Part of a small language model's weights: 12 layers, 3.49M parameters.
Each number is 50 + 12 x the weight over the matrix's rms, rounded and kept within 0 to 99. Layers, rows and columns count from 0.

# layer 8 MLP up, 640x160, rms 0.187, rows 621-639, columns 0-159
50 67 70 23 73 42 75 70 38 64 46 46 47 56 69 64 61 73 44 45 45 34 51 34 44 51 40 41 54 48 52 63 61 44 52 66 63 59 50 49 70 56 62 57 60 45 42 27 44 47 65 53 33 40 49 49 53 54 40 27 73 55 28 47 74 67 49 68 23 87 48 35 58 52 32 51 55 45 56 57 36 39 38 40 72 87 45 60 40 60 42 51 49 43 52 73 71 48 43 57 74 42 58 47 72 72 49 50 41 40 52 70 27 38 46 64 33 49 36 35 49 75 60 56 53 61 48 41 31 57 50 48 44 41 65 45 63 52 36 47 58 48 41 39 46 79 53 58 37 74 68 46 57 66 49 54 37 45 43 58
42 38 51 53 64 45 34 53 48 44 79 59 53 72 52 56 50 56 51 46 48 44 55 55 39 41 54 47 35 43 67 38 42 39 54 64 37 57 85 48 62 35 53 46 46 64 62 43 60 41 39 53 57 45 55 55 51 87 48 44 46 67 58 37 68 41 54 38 45 58 57 42 58 62 45 49 47 67 53 49 54 41 47 66 43 57 43 38 35 48 57 57 48 70 61 39 61 70 56 53 24 49 45 50 68 60 42 71 47 32 51 25 49 44 41 51 43 72 60 45 75 35 41 46 42 47 45 51 25 46 39 36 54 50 48 66 65 36 39 57 33 41 40 54 60 51 55 56 40 39 49 23 42 63 46 56 58 54 54 56
50 51 34 76 68 64 46 49 50 65 45 63 55 58 43 48 64 36 59 55 39 50 50 58 36 65 43 37 73 46 47 45 40 40 53 43 41 59 52 63 50 60 73 45 42 39 56 37 48 40 30 36 40 67 36 56 41 53 48 42 43 32 59 44 49 53 63 55 45 44 48 46 60 47 40 48 52 39 43 51 51 62 43 50 54 32 64 63 45 38 38 49 64 65 61 55 55 44 58 61 51 46 56 64 56 54 39 51 69 39 64 37 51 53 53 38 53 66 62 53 42 61 60 48 59 31 45 51 35 70 37 51 53 44 50 32 47 47 45 49 65 68 53 63 48 60 48 58 63 55 61 40 52 62 47 51 51 42 47 56
56 40 36 43 47 53 59 28 43 57 50 42 28 54 58 67 60 56 56 51 79 34 37 55 59 53 34 63 77 73 47 36 64 27 58 65 56 62 55 57 65 30 49 52 50 50 35 55 51 49 61 41 47 45 53 34 56 81 29 54 41 25 46 52 60 56 50 53 57 48 47 51 45 66 45 45 68 54 47 60 49 33 53 53 40 47 60 35 54 44 57 45 47 29 45 38 95 57 42 45 54 48 21 68 55 38 59 55 72 49 53 44 55 50 53 42 35 57 49 49 42 41 38 50 65 60 71 60 40 30 38 59 44 52 54 45 41 55 36 56 29 67 50 37 56 46 47 49 39 76 73 54 50 81 40 56 30 38 66 62
59 46 69 53 52 57 73 44 38 57 51 52 68 83 47 66 36 40 59 39 58 59 58 57 61 57 53 60 51 40 60 43 43 42 39 47 41 42 70 48 51 52 66 44 38 54 58 54 56 40 36 24 47 52 57 62 43 64 57 52 59 50 70 48 63 38 47 44 56 47 45 56 44 58 49 52 74 48 57 61 45 42 47 48 48 58 69 46 37 57 51 37 66 39 62 21 68 50 25 73 55 27 55 62 52 55 48 43 42 67 59 58 56 58 26 48 41 49 53 41 44 57 64 61 45 24 54 49 46 69 41 53 51 36 55 58 72 63 43 45 43 34 66 41 53 36 59 49 49 56 56 35 65 44 57 58 40 60 41 46
46 54 40 52 47 42 41 69 34 42 58 49 73 45 56 50 23 46 55 63 62 72 36 63 42 60 49 40 49 46 42 71 53 57 51 67 46 57 42 42 51 64 70 73 68 47 54 55 34 63 43 63 37 51 45 36 42 70 46 48 40 56 47 65 55 64 46 68 40 32 67 60 56 45 52 34 41 24 40 64 59 47 26 36 43 66 66 55 55 38 49 26 58 54 56 78 41 52 61 46 48 56 84 25 57 61 50 70 77 38 42 44 58 58 41 60 54 60 53 44 55 48 42 55 36 50 49 64 51 32 83 58 58 52 48 54 34 65 56 60 49 73 55 35 44 45 42 57 52 63 57 41 34 60 61 54 43 53 53 50
51 38 60 62 48 46 58 46 48 55 51 63 25 27 66 46 48 46 56 59 42 46 53 59 65 57 50 57 82 58 49 42 48 76 46 47 49 56 36 55 51 38 52 35 60 52 39 43 38 57 43 55 43 49 39 44 59 57 41 51 45 65 52 25 54 41 60 57 47 66 49 52 57 62 65 50 42 59 32 39 37 53 48 45 82 58 38 36 51 51 67 63 45 42 56 44 40 53 52 68 34 58 62 46 40 61 50 43 50 55 60 48 51 57 63 44 41 66 67 50 45 52 51 45 55 43 65 74 36 54 49 40 45 36 44 38 54 57 47 47 52 32 60 59 66 35 49 62 40 56 73 42 37 37 45 65 64 64 41 44
24 55 47 69 53 36 40 70 31 81 45 63 41 40 45 60 46 54 67 68 55 32 58 65 19 36 36 33 55 37 47 58 74 55 33 74 35 24 44 49 69 43 45 50 65 42 43 53 35 53 75 43 56 43 43 70 51 49 52 72 63 50 47 35 47 35 30 54 60 66 68 46 65 58 36 47 47 54 51 29 55 35 43 21 60 53 58 49 51 57 40 46 46 71 49 39 61 42 41 43 61 60 62 39 36 50 51 49 48 48 24 47 40 43 42 64 37 50 36 33 72 66 51 51 62 73 56 54 62 62 17 36 54 38 46 42 66 55 57 45 71 55 42 36 35 51 66 53 37 42 47 61 35 38 46 34 43 40 44 38
52 71 44 55 60 40 27 60 47 54 59 31 33 69 60 48 50 50 60 53 56 46 60 44 44 57 68 58 65 63 68 51 33 48 29 39 59 44 58 43 51 59 51 56 41 45 54 54 46 51 48 49 56 47 62 42 62 33 37 40 43 38 61 51 45 76 45 59 53 45 60 42 39 74 44 53 26 58 32 50 48 44 26 51 46 55 62 76 66 58 68 41 46 42 68 59 44 46 56 55 55 79 66 62 61 48 45 43 52 39 51 35 33 41 47 51 42 57 54 46 42 42 21 52 36 74 45 60 55 54 51 72 58 30 77 67 62 42 68 42 48 57 37 28 41 64 50 45 23 58 50 44 46 48 72 33 26 40 46 58
66 53 48 51 51 46 45 58 38 47 61 42 55 49 46 30 75 33 53 52 44 53 31 41 24 46 35 48 58 60 43 32 54 60 49 67 42 53 66 46 44 53 50 42 63 45 50 41 49 65 33 53 52 45 47 58 66 38 59 48 56 43 59 64 20 28 35 61 44 69 48 40 50 57 66 46 41 62 46 41 27 68 64 52 42 63 55 59 36 49 27 59 41 30 59 57 60 54 33 49 44 54 72 14 51 40 54 27 47 51 43 49 47 76 67 62 47 60 48 43 42 36 45 55 59 34 52 62 46 72 39 39 54 68 59 25 41 45 50 36 59 68 54 20 61 60 52 39 50 40 31 48 39 33 44 58 69 67 57 56
51 59 30 41 55 26 71 44 40 59 35 42 32 37 36 51 40 41 60 76 29 66 58 53 46 15 26 66 53 58 33 27 50 53 44 52 33 59 55 41 67 66 36 70 60 47 44 42 43 46 63 35 29 53 53 62 63 41 51 68 48 46 68 38 76 51 55 57 48 55 34 27 43 40 53 38 41 37 43 63 47 48 64 45 61 33 58 26 36 50 50 49 50 46 51 37 44 45 40 35 55 53 43 43 67 42 45 73 66 38 31 60 41 65 44 54 48 48 56 50 80 45 51 00 62 45 60 48 40 50 48 58 54 52 54 65 35 46 47 50 61 56 30 67 45 72 58 36 45 48 60 74 49 36 56 82 64 53 64 70
51 42 46 54 51 53 52 48 38 73 47 42 40 35 41 47 43 39 42 40 60 35 34 57 33 42 62 43 37 49 64 40 58 48 59 62 47 32 48 50 47 48 49 60 49 51 53 53 54 62 51 40 51 24 50 32 60 44 48 30 43 43 50 48 59 64 41 67 41 49 20 50 52 47 47 41 31 39 68 54 62 46 38 60 44 25 52 60 56 59 68 54 49 56 54 43 47 43 34 43 49 49 32 46 57 31 50 48 52 34 62 68 54 35 62 54 59 46 42 46 47 55 49 58 37 72 57 57 39 66 69 37 51 40 34 43 67 59 64 45 43 45 55 36 49 42 57 50 52 41 54 41 42 46 59 67 56 31 46 48
31 45 56 63 60 43 50 44 68 70 44 56 22 63 54 45 64 54 57 50 47 40 42 50 42 74 32 43 34 18 39 66 33 61 58 52 53 50 58 71 50 47 43 74 53 53 57 46 68 59 43 37 63 32 44 45 50 36 73 54 52 33 53 73 74 67 44 40 57 52 52 31 63 67 48 54 43 55 44 61 45 63 35 38 52 38 51 43 49 38 75 37 41 43 51 44 44 54 47 59 49 38 49 63 69 40 55 78 30 64 65 49 44 83 42 21 31 57 52 59 52 53 36 64 50 41 55 54 59 33 48 74 50 58 55 57 42 30 27 61 55 39 60 62 40 46 53 39 45 32 40 46 43 42 35 66 54 54 41 61
46 50 51 54 29 34 55 43 39 60 47 33 53 21 43 51 55 69 31 45 37 53 46 67 64 39 57 61 41 53 48 29 44 38 53 55 47 44 50 56 48 68 63 22 53 42 78 39 44 62 55 54 54 69 57 29 69 36 66 42 47 31 57 61 48 66 66 57 38 28 48 39 55 68 37 66 37 75 60 29 42 38 63 55 57 44 27 40 55 55 41 50 55 27 35 48 37 46 44 36 70 48 64 59 37 45 43 39 48 62 62 58 54 84 57 62 57 31 39 47 42 55 57 54 59 68 50 59 52 44 63 47 51 50 43 43 47 51 62 58 71 71 35 48 42 45 52 33 53 23 63 51 45 54 57 65 61 71 58 52
62 46 57 58 49 39 45 46 39 48 45 56 55 33 66 65 36 70 75 51 46 48 55 24 32 49 45 14 62 83 43 45 57 62 49 59 73 33 47 67 40 51 22 40 54 55 73 79 49 35 58 52 46 57 40 63 31 51 51 47 42 58 51 36 59 57 52 51 56 63 49 33 46 62 53 48 52 52 52 43 51 41 35 62 54 59 39 52 72 57 39 41 49 43 35 41 63 65 44 50 44 54 52 73 55 50 73 36 66 45 60 40 38 25 34 59 50 47 58 31 40 47 40 68 50 51 72 37 70 51 69 40 55 51 45 65 42 51 61 42 68 49 55 32 60 84 46 38 48 66 44 68 50 47 51 13 53 18 58 59
43 43 31 53 39 55 28 67 60 54 38 65 42 44 51 57 59 58 48 24 44 49 35 51 41 59 58 47 76 45 54 62 41 48 50 47 58 45 52 54 47 31 55 77 79 37 81 56 45 33 39 44 55 46 23 41 66 57 54 48 59 61 37 36 28 72 57 41 50 34 59 39 52 57 45 61 31 53 47 56 32 51 76 50 39 51 66 60 36 57 75 42 46 36 40 41 55 52 47 49 38 35 53 47 50 36 43 54 45 39 56 61 48 54 54 39 34 44 58 45 58 44 37 58 66 51 57 59 31 71 47 57 55 65 21 53 31 51 42 44 57 55 72 79 70 52 54 59 80 66 56 53 67 59 37 61 50 68 37 64
51 48 47 48 45 50 37 48 49 69 41 50 61 48 58 53 53 50 49 46 45 31 47 40 54 62 49 49 49 32 65 74 44 63 43 47 42 56 50 55 43 32 59 43 60 50 41 51 36 58 47 47 43 30 42 52 40 50 48 54 68 45 47 39 35 68 66 59 47 44 44 61 43 68 55 45 67 51 40 71 61 39 43 56 62 39 71 53 38 49 55 54 35 60 61 44 46 61 38 31 30 41 55 55 29 50 46 45 64 64 40 61 40 50 60 71 56 49 47 57 59 28 49 46 39 33 42 52 65 45 47 44 42 66 51 44 64 49 67 36 55 59 80 55 42 37 32 38 49 41 31 39 50 55 59 45 80 45 56 51
50 39 47 45 50 66 57 44 48 49 54 51 67 46 67 33 37 46 40 58 65 37 63 68 62 45 46 44 60 51 61 47 54 71 30 43 49 58 67 31 63 44 46 30 25 32 36 63 49 64 48 35 31 50 51 54 44 51 35 61 45 27 57 57 33 51 47 46 67 65 48 35 62 89 82 46 58 73 64 62 52 30 34 38 68 42 57 56 35 55 41 66 46 48 44 70 46 34 56 47 65 68 43 48 54 48 59 38 46 61 50 49 64 44 53 68 54 68 33 55 38 48 54 76 49 55 51 60 46 71 37 60 51 43 55 46 47 55 62 34 47 57 43 54 58 57 77 60 64 39 55 62 33 38 59 42 36 56 58 54
56 40 43 49 35 76 45 43 62 52 45 43 32 56 45 47 59 70 35 32 52 43 54 60 57 50 35 49 45 49 37 46 44 69 53 47 78 45 58 53 40 56 18 47 45 48 50 40 41 53 47 51 79 28 60 64 46 63 55 66 49 46 65 53 51 69 51 33 28 37 46 57 52 27 60 61 61 47 49 44 35 43 36 42 61 44 36 50 72 19 52 48 62 30 59 39 55 58 49 50 51 44 56 40 52 49 51 54 31 62 53 49 70 55 43 41 57 60 31 46 51 45 41 60 70 53 47 39 59 35 47 56 35 64 60 46 47 61 53 73 43 48 66 28 64 44 46 41 63 43 47 32 59 54 39 75 63 62 27 64
# layer 8 MLP down (transposed), 640x160, rms 0.2, rows 621-639, columns 0-159
58 77 41 44 63 40 37 63 72 59 41 42 14 72 54 41 68 40 70 39 72 53 41 65 30 50 59 50 75 27 74 42 45 64 55 59 50 59 30 73 58 48 72 16 56 55 47 69 40 75 59 42 39 43 66 61 58 42 47 60 60 44 60 30 47 24 39 58 59 47 54 40 54 45 65 45 48 60 28 50 40 56 39 50 76 39 36 57 41 51 39 70 65 60 46 31 50 55 41 53 45 51 45 49 61 64 49 44 48 43 39 47 30 28 71 51 40 39 53 35 64 59 37 38 35 53 48 60 49 43 60 54 40 31 44 48 45 55 28 46 61 44 59 66 55 43 30 27 41 69 63 57 45 71 49 59 33 55 61 55
57 36 50 37 52 36 72 68 61 56 63 42 42 70 55 52 65 49 45 52 45 62 66 52 76 52 59 38 64 45 61 60 37 48 62 55 50 45 57 56 51 43 52 80 34 67 35 39 47 39 68 68 59 50 47 52 43 38 46 66 60 58 39 63 46 61 48 64 47 66 62 43 43 40 42 32 64 62 74 38 73 59 49 41 59 29 42 57 69 45 50 37 50 28 56 68 52 46 38 46 66 48 24 50 54 43 58 35 56 56 65 53 46 45 67 45 59 40 34 63 53 43 56 55 63 50 61 45 58 50 41 57 45 57 40 45 49 62 53 66 49 45 49 55 38 42 40 47 51 62 56 42 52 56 44 52 54 54 47 44
45 43 55 26 65 54 71 51 51 38 36 25 43 64 55 52 43 63 52 59 38 53 49 53 60 45 47 31 44 47 50 49 67 52 59 56 45 38 37 48 50 50 30 65 42 50 34 45 48 52 61 56 57 34 49 46 47 41 46 49 52 65 56 75 55 49 45 27 48 41 53 39 46 63 50 50 53 41 68 66 46 39 59 40 54 63 64 46 49 50 64 45 50 47 58 61 56 52 53 51 41 40 40 40 47 53 63 43 44 37 47 69 45 57 50 42 54 71 36 44 55 45 51 43 31 60 42 49 58 51 53 53 55 74 29 44 62 41 45 60 45 38 50 45 37 60 26 53 43 55 53 64 52 41 50 45 46 53 36 55
72 63 54 34 52 32 63 49 55 52 32 46 48 29 57 50 50 47 46 44 57 65 38 63 38 36 67 59 43 24 70 42 40 30 41 17 50 58 53 53 51 44 70 57 57 45 46 48 59 48 49 39 44 59 37 50 47 41 50 48 31 68 53 57 46 37 52 54 64 64 69 61 28 47 36 32 41 29 70 35 71 56 50 37 65 47 75 53 46 54 39 69 50 35 65 38 51 45 54 59 24 72 49 46 42 61 58 45 56 44 79 57 57 49 35 53 70 55 57 44 65 37 42 43 61 60 59 29 59 27 30 42 49 50 62 49 31 70 65 61 37 40 19 29 44 49 44 27 65 59 86 49 49 48 50 68 49 46 65 27
49 45 35 56 56 57 45 62 76 71 40 63 23 62 61 46 47 52 41 32 34 50 32 33 58 54 46 47 38 51 34 46 63 39 45 31 55 58 40 32 37 58 59 49 49 41 31 67 59 51 68 48 47 54 52 65 46 32 38 51 53 46 47 50 49 61 45 69 51 42 41 44 53 46 55 49 43 50 54 57 42 66 68 58 35 38 52 57 54 57 39 48 60 62 35 53 66 50 42 51 42 50 57 35 62 58 58 47 51 36 48 56 43 32 46 42 57 39 65 52 67 67 42 52 51 53 51 65 50 46 55 48 53 44 58 44 46 57 62 29 50 59 43 41 44 34 41 55 43 57 51 47 45 35 54 34 52 66 47 35
63 33 84 50 53 44 56 40 55 44 36 38 42 46 79 50 48 55 43 51 56 26 52 56 60 45 65 44 40 37 68 35 41 36 52 53 32 50 45 49 54 59 36 61 42 58 17 47 86 41 36 45 73 68 57 42 61 61 52 66 66 46 57 41 35 67 29 40 41 39 44 42 52 55 41 32 50 49 53 27 48 53 36 85 37 66 50 36 35 50 34 58 57 61 47 32 62 48 59 32 70 35 56 44 66 37 58 53 69 35 48 45 48 71 39 58 58 36 66 64 49 45 63 50 36 43 46 24 71 35 23 58 37 52 40 38 75 65 45 61 46 32 49 58 63 52 59 53 60 55 46 43 20 30 55 53 46 65 75 48
41 53 44 55 38 60 48 56 44 56 40 49 41 51 43 53 62 51 50 27 47 63 48 47 38 61 55 52 38 42 43 36 27 50 53 53 48 50 54 51 42 58 32 48 48 62 66 56 44 53 61 57 35 45 35 66 35 42 67 40 52 49 44 37 38 57 31 52 52 44 47 51 39 54 44 43 62 45 63 42 68 47 67 45 32 49 47 41 48 60 49 40 39 50 47 47 56 55 45 37 52 51 53 58 65 44 63 58 52 57 40 39 47 45 39 38 52 37 59 51 43 59 59 42 35 46 43 27 62 53 55 60 46 55 67 69 57 50 46 65 50 61 40 62 32 44 65 36 59 51 54 51 53 41 56 61 46 31 84 33
57 38 51 54 68 64 63 47 24 56 60 47 34 58 40 51 53 53 65 67 69 20 27 64 46 62 50 56 53 35 47 48 67 63 42 35 12 45 50 34 50 48 61 41 72 40 35 49 69 42 72 35 41 71 54 60 47 48 65 43 53 58 62 46 80 64 34 49 69 58 73 40 56 43 51 57 40 27 49 38 17 83 56 41 44 51 28 48 40 39 48 47 31 30 65 48 22 31 49 51 57 52 39 54 54 70 50 45 54 46 39 46 62 44 43 35 57 61 44 30 59 19 45 33 53 49 52 39 38 71 21 48 43 40 44 38 49 45 57 43 54 63 37 32 43 47 52 49 60 25 55 55 52 42 53 57 53 42 57 23
53 64 63 36 32 55 50 32 49 47 43 42 55 51 73 51 53 70 55 49 48 49 64 34 46 52 46 33 69 54 59 56 44 47 60 49 67 32 47 62 44 65 37 34 45 60 61 43 70 48 65 41 61 48 26 29 32 45 42 41 59 42 47 47 53 52 54 56 57 51 53 54 48 38 45 44 48 65 61 40 54 56 79 37 57 57 32 34 59 67 47 52 42 34 57 63 75 38 81 36 52 40 53 52 53 69 59 65 71 49 33 46 48 16 41 43 45 45 42 51 69 67 50 62 56 45 77 48 29 54 37 45 39 64 34 38 29 44 40 27 62 63 55 42 41 60 63 38 57 49 64 48 40 40 77 64 54 29 52 52
31 46 53 60 56 61 63 58 60 50 79 56 62 43 29 45 49 52 45 43 36 40 39 50 57 45 48 40 61 45 80 58 62 55 50 53 50 54 43 46 44 52 56 58 60 40 62 52 50 32 38 46 49 70 58 56 56 38 50 49 59 45 41 52 40 53 70 48 59 49 43 53 58 42 43 22 63 48 53 53 71 65 47 59 62 55 46 49 63 63 39 38 54 42 53 53 54 63 41 35 58 74 28 59 34 49 63 48 61 62 53 44 70 49 57 53 45 50 43 61 62 47 81 62 52 38 46 48 40 40 66 41 75 69 47 58 57 54 49 53 42 49 27 69 41 69 61 50 49 43 55 32 44 56 35 36 07 45 63 36
44 55 47 48 51 43 26 62 45 64 43 49 64 30 54 49 53 15 56 74 35 54 35 45 59 35 52 59 43 46 48 55 57 60 71 65 63 45 33 39 41 67 53 56 62 44 54 46 55 45 29 59 41 64 39 44 30 37 39 43 52 49 39 64 30 51 68 47 92 59 00 59 57 60 48 63 66 53 33 42 50 73 46 43 54 66 41 28 37 33 56 47 80 62 60 78 60 39 29 65 75 48 21 55 55 35 40 59 20 50 58 48 30 67 35 45 47 17 61 65 86 48 64 00 46 49 60 62 59 25 63 32 60 52 33 99 53 40 73 35 57 57 49 62 44 28 53 55 58 52 65 47 39 46 41 14 54 60 44 23
51 51 66 48 49 56 31 65 55 32 51 49 65 60 50 51 43 55 55 54 44 58 54 54 54 59 41 58 51 57 39 52 48 47 57 53 51 51 56 52 52 60 37 41 63 52 57 46 60 42 47 64 51 65 51 54 37 55 51 69 57 53 60 54 42 49 46 36 63 59 75 39 44 55 55 53 51 56 46 46 50 50 54 45 57 76 60 46 50 32 45 53 60 46 44 68 51 58 53 49 46 50 59 51 40 56 53 54 48 54 42 40 59 56 50 48 46 54 49 55 54 42 45 40 68 43 48 42 47 44 36 59 53 51 61 50 50 41 33 71 54 43 52 63 41 54 53 50 45 65 57 60 70 53 44 36 47 58 55 53
40 39 31 51 59 49 58 48 64 60 43 50 67 48 60 56 70 56 68 41 50 60 55 52 48 35 56 53 39 36 47 46 58 62 53 58 39 48 72 59 41 61 50 44 34 44 85 56 46 42 46 46 61 42 66 50 44 53 55 53 51 43 64 58 43 57 62 58 47 53 20 64 38 49 83 62 56 58 49 64 56 77 61 46 44 37 54 55 17 47 36 59 47 52 68 46 20 58 38 47 59 46 48 39 53 52 39 52 56 62 16 40 57 39 38 48 66 40 62 44 50 76 53 59 63 53 59 54 58 43 64 35 54 40 56 63 47 42 43 67 40 36 53 49 54 48 38 42 40 56 38 37 60 59 83 71 56 47 38 48
41 43 52 45 50 61 28 35 70 54 76 42 37 46 28 38 18 47 59 72 66 35 58 63 45 54 67 34 49 67 40 52 55 53 38 74 37 29 37 49 74 50 79 70 56 52 33 57 45 51 45 51 62 61 49 47 50 49 30 55 42 32 50 44 46 61 61 70 41 66 74 68 62 50 69 44 66 40 65 73 39 35 30 40 42 32 69 70 61 50 46 53 58 61 54 65 32 49 60 50 42 48 68 52 57 50 47 55 56 58 44 46 40 64 42 46 56 59 43 45 38 39 57 33 57 46 59 53 62 67 55 43 47 60 47 56 55 46 32 59 49 36 31 67 50 68 43 42 59 56 73 43 48 52 62 36 74 34 46 51
42 25 42 39 36 64 75 43 44 57 35 37 17 42 58 20 45 52 33 47 59 40 48 45 64 51 59 30 67 44 64 30 55 59 66 50 56 84 61 36 53 52 47 35 41 47 39 16 55 42 48 53 46 36 64 75 50 50 61 34 41 38 48 54 33 52 45 48 74 63 65 64 30 54 49 48 28 43 42 54 60 48 52 58 64 50 45 51 52 70 64 50 62 46 46 68 48 44 52 21 47 54 59 43 41 63 18 54 65 65 49 49 58 38 62 56 44 54 67 69 38 45 72 42 39 25 68 63 77 41 53 46 51 62 30 70 43 48 34 55 51 39 76 44 46 64 68 53 47 53 66 52 41 42 60 52 48 49 47 66
47 43 45 34 56 44 58 49 51 67 55 49 39 49 49 28 37 45 51 43 47 50 57 22 69 51 59 43 37 52 53 49 53 34 52 51 28 43 40 53 61 72 45 41 35 65 59 55 47 48 50 64 57 52 87 47 51 37 38 45 47 39 57 44 64 61 57 39 41 48 14 60 55 47 55 53 66 38 51 65 60 48 31 52 50 74 41 41 36 45 41 54 54 61 38 57 39 59 40 50 71 57 27 53 48 55 42 36 56 55 57 52 37 60 51 52 53 53 54 66 42 25 52 33 39 51 41 40 65 22 70 51 54 71 76 57 46 45 54 56 59 74 40 34 39 36 70 48 38 35 55 56 44 43 44 51 55 42 63 25
42 78 47 52 55 43 62 50 35 35 70 34 37 53 47 71 48 45 44 55 45 49 57 52 30 19 40 38 59 38 46 37 55 59 47 47 77 65 47 35 61 47 40 61 49 28 42 34 40 53 44 67 48 70 61 34 46 51 57 42 51 43 61 36 52 50 52 21 52 38 32 45 50 59 40 60 51 32 61 37 62 60 55 70 54 64 37 32 53 62 49 55 63 37 38 44 61 47 56 50 62 46 43 46 39 54 50 61 33 37 46 49 49 49 41 46 53 74 62 49 49 64 40 48 55 42 45 38 58 54 56 48 60 49 60 48 47 42 58 61 51 48 43 44 52 53 57 57 29 51 57 51 52 55 38 35 30 36 47 77
52 46 46 43 55 45 45 50 52 41 45 56 45 50 56 54 45 19 49 38 22 55 49 49 48 46 48 61 23 51 54 54 37 43 64 49 32 42 59 40 60 83 45 54 61 39 54 51 48 64 47 41 59 49 56 49 44 57 60 34 68 47 38 64 77 72 61 41 52 63 45 63 44 45 46 46 39 39 60 42 33 47 33 68 34 61 58 50 58 60 56 69 54 35 38 63 40 46 40 38 65 50 49 31 36 47 54 62 49 51 44 20 61 36 26 60 57 42 44 39 49 72 44 44 50 41 71 75 33 43 65 48 50 47 69 57 55 39 26 32 33 66 45 54 59 48 64 53 47 68 41 60 74 39 60 55 52 38 53 36
55 47 60 54 59 40 58 19 65 32 33 42 53 62 51 45 56 58 38 29 34 67 48 49 36 52 52 58 50 30 47 64 65 55 69 41 35 28 47 65 49 48 49 41 42 54 87 56 58 63 60 66 43 47 48 44 35 53 46 58 55 44 58 54 47 69 36 42 49 59 40 38 63 50 54 54 37 46 31 43 77 57 55 36 57 52 34 60 49 36 41 61 48 52 41 46 19 52 56 45 46 38 42 64 63 62 46 57 50 42 53 58 33 53 41 50 42 40 51 51 34 58 55 44 43 52 36 38 35 44 51 67 51 46 56 45 52 45 45 36 52 46 52 67 55 46 55 43 41 52 51 60 45 57 35 60 72 39 55 61